config.toml
norm = "layernorm"
positions = "rope"
qk_norm = false
beta2 = 0.95
train_tokens = 224800000
Each number is 50 + 10 x the weight over its row's rms, rounded and kept within 0 to 99. Layers, rows and columns count from 0. The size before them is the row's rms in percent of the matrix's.

# down: layer 3 MLP down (transposed), 576x192, rms 0.0469, rows 359-375, columns 96-191
# up: layer 3 MLP up, 576x192, rms 0.0692, rows 360-375, columns 96-191
down359 091:49 42 59 46 47 28 61 51 50 59 45 61 51 41 66 31 64 49 51 46 54 49 52 57 73 57 60 57 49 63 44 57 52 40 65 40 60 55 42 42 50 36 33 37 48 54 35 55 56 56 59 41 46 55 63 34 50 47 46 57 54 47 50 33 47 48 49 52 59 47 54 54 71 35 47 54 62 54 43 58 49 48 54 35 44 56 37 66 47 54 58 60 50 53 43 41
up360 098:51 48 49 45 75 46 43 63 47 39 48 51 46 52 63 71 30 37 33 58 43 57 47 55 53 50 47 50 66 35 59 47 57 44 45 61 50 41 60 48 41 46 47 44 57 72 55 46 63 46 33 50 46 21 48 37 64 50 53 32 66 40 40 56 49 53 51 50 29 43 61 54 42 46 45 46 53 51 46 60 52 38 54 29 60 53 47 55 41 30 50 59 48 59 57 47
down360 089:32 47 32 49 53 34 44 24 45 53 48 42 28 62 37 29 55 45 45 51 51 56 56 37 55 49 61 59 39 50 43 61 43 50 51 47 45 46 28 61 68 56 55 43 51 44 52 61 39 57 45 53 38 72 53 49 52 44 41 39 45 59 47 38 43 54 47 43 54 51 75 57 57 33 53 45 56 42 46 52 37 45 45 59 48 57 25 55 55 62 48 45 57 26 65 60
up361 098:47 49 47 51 58 51 47 68 50 31 58 52 22 55 57 39 52 67 50 42 53 51 35 57 48 51 52 62 64 57 34 38 61 50 62 41 42 54 49 42 45 51 41 58 46 43 60 63 72 50 47 48 43 71 65 52 27 40 28 42 51 32 46 53 36 50 33 47 32 43 56 61 60 85 29 47 44 40 60 36 69 43 55 64 51 49 55 52 59 33 58 61 58 43 33 53
down361 091:44 46 72 64 43 72 59 84 60 65 68 65 41 43 47 47 49 60 54 50 51 34 55 48 43 58 45 49 43 47 46 45 56 43 55 53 70 47 50 52 45 37 37 43 43 33 57 59 36 60 58 40 71 56 53 64 44 45 34 44 53 39 62 61 55 60 42 44 59 58 47 32 53 47 60 49 40 41 68 61 53 39 50 55 51 49 53 66 37 56 61 39 54 48 46 40
up362 110:50 47 47 48 56 55 51 47 43 41 43 67 63 31 48 65 35 59 38 37 36 36 62 45 42 27 47 64 44 58 50 62 60 64 59 61 63 56 54 51 53 62 68 48 45 50 50 49 44 58 41 38 39 73 63 33 62 64 63 63 51 42 52 57 53 63 57 35 34 53 53 57 48 66 52 55 36 60 31 43 60 39 71 45 57 46 35 45 51 47 62 67 50 51 57 48
down362 106:45 51 40 64 55 54 47 64 55 42 43 55 62 67 50 82 41 50 51 55 56 58 41 31 42 57 33 39 40 55 63 40 50 51 70 48 62 54 57 50 56 76 51 51 34 61 40 55 40 51 42 38 65 47 34 60 62 55 57 38 51 64 31 67 32 51 51 65 45 42 58 49 64 47 58 36 43 44 48 52 75 34 37 46 57 53 48 49 39 63 60 60 55 42 38 37
up363 101:53 42 50 63 62 48 25 56 50 62 54 47 42 58 48 64 62 33 43 57 47 50 56 44 23 54 30 61 57 40 42 64 43 64 40 48 48 59 38 61 51 42 55 34 42 54 35 59 48 41 41 57 29 61 54 34 45 42 54 46 55 60 32 66 64 42 51 49 27 62 40 55 41 52 42 39 32 33 58 50 52 37 42 43 43 54 62 60 50 49 53 44 52 71 49 33
down363 101:45 40 38 39 34 37 59 33 35 53 38 55 59 50 42 41 41 50 47 49 42 55 44 57 50 41 41 45 42 49 47 48 63 53 42 33 44 37 48 65 52 37 53 71 51 57 31 54 59 59 58 42 64 49 49 47 49 41 62 57 55 56 52 44 47 63 59 50 44 38 61 42 63 56 59 43 50 46 64 47 80 45 37 27 49 63 62 49 28 53 58 46 39 49 61 56
up364 092:64 54 39 72 52 46 38 61 26 41 53 58 55 49 40 47 56 42 61 50 31 43 62 52 45 54 45 31 45 69 49 50 31 61 61 39 43 55 41 51 55 39 50 61 61 53 41 57 47 45 46 64 61 40 39 49 57 33 54 63 60 72 56 53 45 38 37 64 40 48 39 43 64 41 46 53 58 61 53 43 50 55 49 51 55 42 47 41 49 53 34 48 50 64 44 39
down364 098:50 57 48 50 51 53 44 45 41 61 31 37 76 47 45 56 41 49 49 48 56 63 56 43 51 54 51 49 42 49 40 60 67 33 58 65 52 40 67 19 45 66 37 40 42 58 34 51 60 57 36 43 52 65 24 54 43 64 42 47 49 59 36 57 53 54 45 65 44 46 72 35 46 58 53 44 48 52 64 54 64 46 56 55 53 44 47 47 49 34 42 53 56 41 53 71
up365 110:58 44 43 38 66 55 55 67 43 72 46 44 58 63 58 66 55 65 51 46 48 36 63 48 39 55 38 54 38 56 57 49 55 39 42 51 39 53 46 61 59 68 64 46 44 48 57 49 35 38 47 49 56 33 47 50 67 55 63 45 51 49 41 50 47 44 54 34 57 54 43 50 47 60 42 46 40 52 53 54 41 48 31 64 50 49 72 47 42 36 34 56 49 60 59 55
down365 103:39 35 56 41 66 57 60 64 46 47 46 47 65 65 57 32 59 49 62 55 47 48 62 54 58 52 40 51 38 59 58 59 59 50 47 45 53 46 37 50 57 54 57 50 62 60 51 56 08 54 54 50 52 39 63 50 43 38 37 52 43 47 52 35 45 44 59 52 54 42 54 57 47 30 54 43 70 51 45 41 56 52 61 41 46 54 64 52 68 61 51 48 48 36 34 48
up366 090:49 61 37 46 64 51 59 47 49 57 27 48 52 39 58 69 64 48 37 48 57 45 57 51 57 59 45 55 46 56 62 68 37 56 42 56 56 54 35 62 54 56 56 43 46 56 47 65 37 34 41 51 58 48 42 36 42 51 43 51 56 56 57 45 74 51 54 60 41 55 32 61 49 60 60 48 55 57 49 36 63 31 61 70 53 43 42 49 50 51 45 64 68 44 44 49
down366 088:47 65 46 51 37 43 68 50 36 48 44 38 49 52 55 49 41 41 56 40 40 66 57 42 37 53 40 29 43 39 36 40 65 47 54 59 44 63 53 54 42 41 55 60 48 61 51 53 47 46 42 56 40 46 50 37 72 52 44 56 28 71 37 51 57 66 72 42 40 30 37 52 53 63 57 44 41 51 43 67 42 65 52 44 46 54 59 68 64 55 50 45 58 39 58 49
up367 101:49 44 52 62 54 42 35 42 41 53 43 51 57 47 50 45 38 62 56 62 39 39 37 62 41 36 59 47 48 37 36 51 40 60 54 42 47 45 61 54 61 49 46 59 41 64 43 52 62 60 65 60 57 50 47 58 40 28 49 53 69 52 35 59 69 50 39 28 62 48 47 27 49 57 45 68 36 45 57 50 65 41 61 58 58 46 47 37 44 45 60 56 48 57 48 48
down367 102:65 47 49 60 53 51 33 46 41 37 35 32 61 58 55 32 41 50 33 57 46 61 71 50 70 48 63 42 51 62 64 31 55 42 36 57 63 56 44 62 27 63 46 50 57 36 48 56 47 51 34 47 71 39 58 54 34 50 46 55 38 55 53 45 51 64 56 50 58 39 55 60 52 53 64 49 51 53 58 53 57 46 49 56 56 57 50 34 67 56 43 61 49 48 62 36
up368 108:42 48 31 70 56 57 48 66 41 62 43 58 30 39 49 54 59 53 69 42 46 47 26 49 32 52 45 61 59 48 39 75 56 38 56 51 50 53 48 56 57 40 48 44 56 39 47 63 46 53 45 58 61 57 49 46 46 58 47 58 73 44 34 51 47 50 26 48 43 62 57 33 32 56 51 47 50 48 59 45 31 38 45 43 37 41 44 36 60 62 69 61 45 59 42 62
down368 126:38 33 63 36 45 32 58 31 61 43 75 56 49 47 31 41 42 58 55 68 47 56 52 54 45 46 45 46 47 51 46 42 30 45 47 53 23 45 52 45 45 67 45 38 67 60 63 36 44 52 60 51 38 53 49 48 47 47 36 34 64 44 53 36 59 44 52 50 50 48 62 71 43 66 48 59 46 55 56 44 33 33 46 45 45 49 43 57 57 60 44 58 46 61 62 61
up369 090:48 33 57 50 49 38 29 49 49 76 38 49 60 64 33 35 53 41 31 50 33 60 45 55 52 58 48 41 55 67 63 53 44 52 56 40 35 56 39 53 53 61 51 48 65 51 47 46 60 49 48 60 34 49 40 38 65 52 31 64 45 51 65 49 46 29 55 46 42 64 51 49 59 42 53 51 39 47 56 39 56 64 67 39 62 38 47 38 62 55 53 51 53 49 44 70
down369 088:50 44 53 39 38 50 60 67 73 32 50 48 39 47 27 31 34 47 44 46 42 44 42 46 60 51 63 49 44 55 30 32 65 44 43 57 49 66 59 53 42 80 53 42 40 57 58 45 58 61 46 59 80 34 29 49 39 36 58 51 35 59 50 45 49 53 49 45 47 28 50 40 43 44 49 34 53 61 61 73 50 49 49 39 67 39 47 47 45 38 62 64 63 68 47 54
up370 107:34 50 62 57 56 48 65 57 46 65 52 38 44 53 46 63 62 61 62 47 57 36 48 52 51 26 44 49 61 71 30 44 43 38 49 41 48 55 66 59 63 69 65 49 41 50 64 57 52 72 47 59 43 47 55 55 44 57 45 41 63 56 32 49 42 42 51 46 56 50 50 46 53 57 33 43 40 56 39 54 55 41 55 53 62 46 45 50 53 58 48 54 38 48 56 63
down370 105:47 50 43 58 53 59 60 82 43 46 49 60 48 33 57 42 73 45 39 48 54 51 40 42 41 54 46 71 49 54 49 48 43 64 47 46 52 55 43 54 51 52 25 39 50 47 47 59 56 67 48 41 62 36 50 35 47 69 50 68 59 42 51 47 37 60 58 37 34 61 31 38 47 45 51 62 41 52 56 63 31 43 42 49 45 45 51 46 48 62 49 45 42 43 46 56
up371 105:51 47 47 57 70 49 34 49 39 53 26 58 51 51 63 58 47 51 47 41 52 66 67 45 38 48 65 61 42 32 49 52 51 46 56 58 47 59 39 56 48 45 52 49 38 33 51 54 64 55 46 34 53 36 55 33 50 25 44 56 63 58 57 61 55 56 53 26 47 44 49 51 62 44 44 27 58 53 53 42 52 34 51 54 48 61 52 57 54 55 37 46 59 60 34 60
down371 093:65 50 43 36 44 54 46 52 41 41 55 66 67 45 43 59 36 62 47 64 35 35 61 63 57 43 51 33 59 47 46 45 52 57 72 50 50 48 67 56 57 51 36 54 50 53 63 43 35 47 54 36 61 43 45 52 51 59 30 32 42 58 47 51 32 53 51 56 59 21 42 45 46 59 66 36 47 52 44 36 55 56 44 50 52 54 59 45 48 50 53 32 61 51 44 49
up372 097:55 68 63 52 56 46 65 59 35 58 67 48 43 46 42 47 42 37 52 50 59 51 48 42 40 48 60 39 42 63 59 60 33 35 42 51 35 45 65 51 59 53 46 34 47 57 29 45 58 73 62 50 39 47 65 56 56 52 49 28 61 50 57 40 36 62 47 51 44 58 44 40 41 58 56 34 30 52 55 58 50 36 58 54 50 46 42 54 49 47 47 51 46 62 46 62
down372 091:46 58 56 44 65 41 49 48 52 46 53 47 46 66 54 60 34 44 63 27 52 52 44 33 51 51 61 56 33 46 54 66 57 42 55 35 58 49 48 42 57 25 36 35 49 35 47 61 44 42 55 48 60 57 49 59 47 37 58 53 58 44 54 50 55 39 45 55 62 38 55 42 64 59 39 52 36 57 57 54 78 36 54 63 28 72 58 55 53 50 52 67 57 49 55 32
up373 110:55 63 47 44 60 43 57 59 51 50 31 53 56 42 35 79 51 65 66 49 56 54 45 61 65 46 50 48 49 36 49 38 39 42 50 45 54 56 27 40 42 58 56 42 52 86 49 41 47 49 54 60 63 45 62 38 50 57 53 58 56 51 30 59 62 48 55 41 50 52 37 57 39 48 65 60 53 42 38 63 56 48 49 51 54 41 35 62 49 45 56 43 61 70 39 49
down373 109:45 53 59 46 38 48 50 42 59 52 56 37 46 43 53 52 29 56 38 60 36 59 52 51 37 32 39 61 48 36 54 62 55 53 50 65 52 44 52 55 35 55 70 73 47 47 35 56 59 47 54 63 50 63 53 36 46 36 40 44 56 29 33 68 31 48 52 52 29 46 53 51 42 51 36 55 39 58 42 61 45 49 35 54 49 48 37 49 54 34 56 55 53 61 30 61
up374 113:64 28 59 72 61 43 34 55 60 50 39 56 40 36 61 61 44 37 65 70 50 41 55 68 41 51 51 57 58 34 25 44 64 47 62 52 34 30 74 50 47 40 49 46 58 54 51 59 53 46 47 52 66 44 45 27 53 59 56 47 53 53 47 46 43 51 36 35 33 42 52 66 53 59 38 62 53 53 52 47 57 32 64 43 47 57 55 53 56 43 61 41 41 40 50 48
down374 114:63 54 58 51 47 44 35 50 40 60 53 53 55 48 54 69 65 51 62 43 62 27 55 44 60 52 55 56 52 63 50 49 47 51 38 55 64 54 44 47 41 61 46 38 58 44 44 51 54 49 46 42 58 46 75 52 42 37 78 56 47 46 49 52 64 38 23 55 50 54 61 41 58 25 43 53 37 55 57 61 53 57 78 55 44 48 43 46 66 44 66 51 55 52 39 35
up375 097:55 66 48 72 49 54 43 46 41 41 65 58 40 26 65 65 36 44 52 43 43 47 53 40 47 45 63 71 54 55 50 62 64 56 46 60 50 46 48 56 64 59 48 53 69 32 44 71 56 54 49 49 36 54 64 35 49 54 35 51 48 39 48 58 42 51 42 40 60 43 51 41 50 36 52 59 45 65 64 56 50 54 53 56 47 39 36 68 41 43 52 33 61 61 50 36
down375 101:39 51 53 49 51 41 46 38 63 28 38 42 46 60 54 61 47 44 65 41 60 50 47 54 65 40 40 34 35 47 52 52 61 46 50 40 43 49 42 58 54 57 50 47 32 42 36 24 55 53 51 31 46 54 39 81 47 46 42 56 66 54 43 43 67 33 53 60 45 56 45 55 64 56 48 59 42 70 42 50 52 40 43 56 52 68 54 40 38 67 46 57 34 34 56 50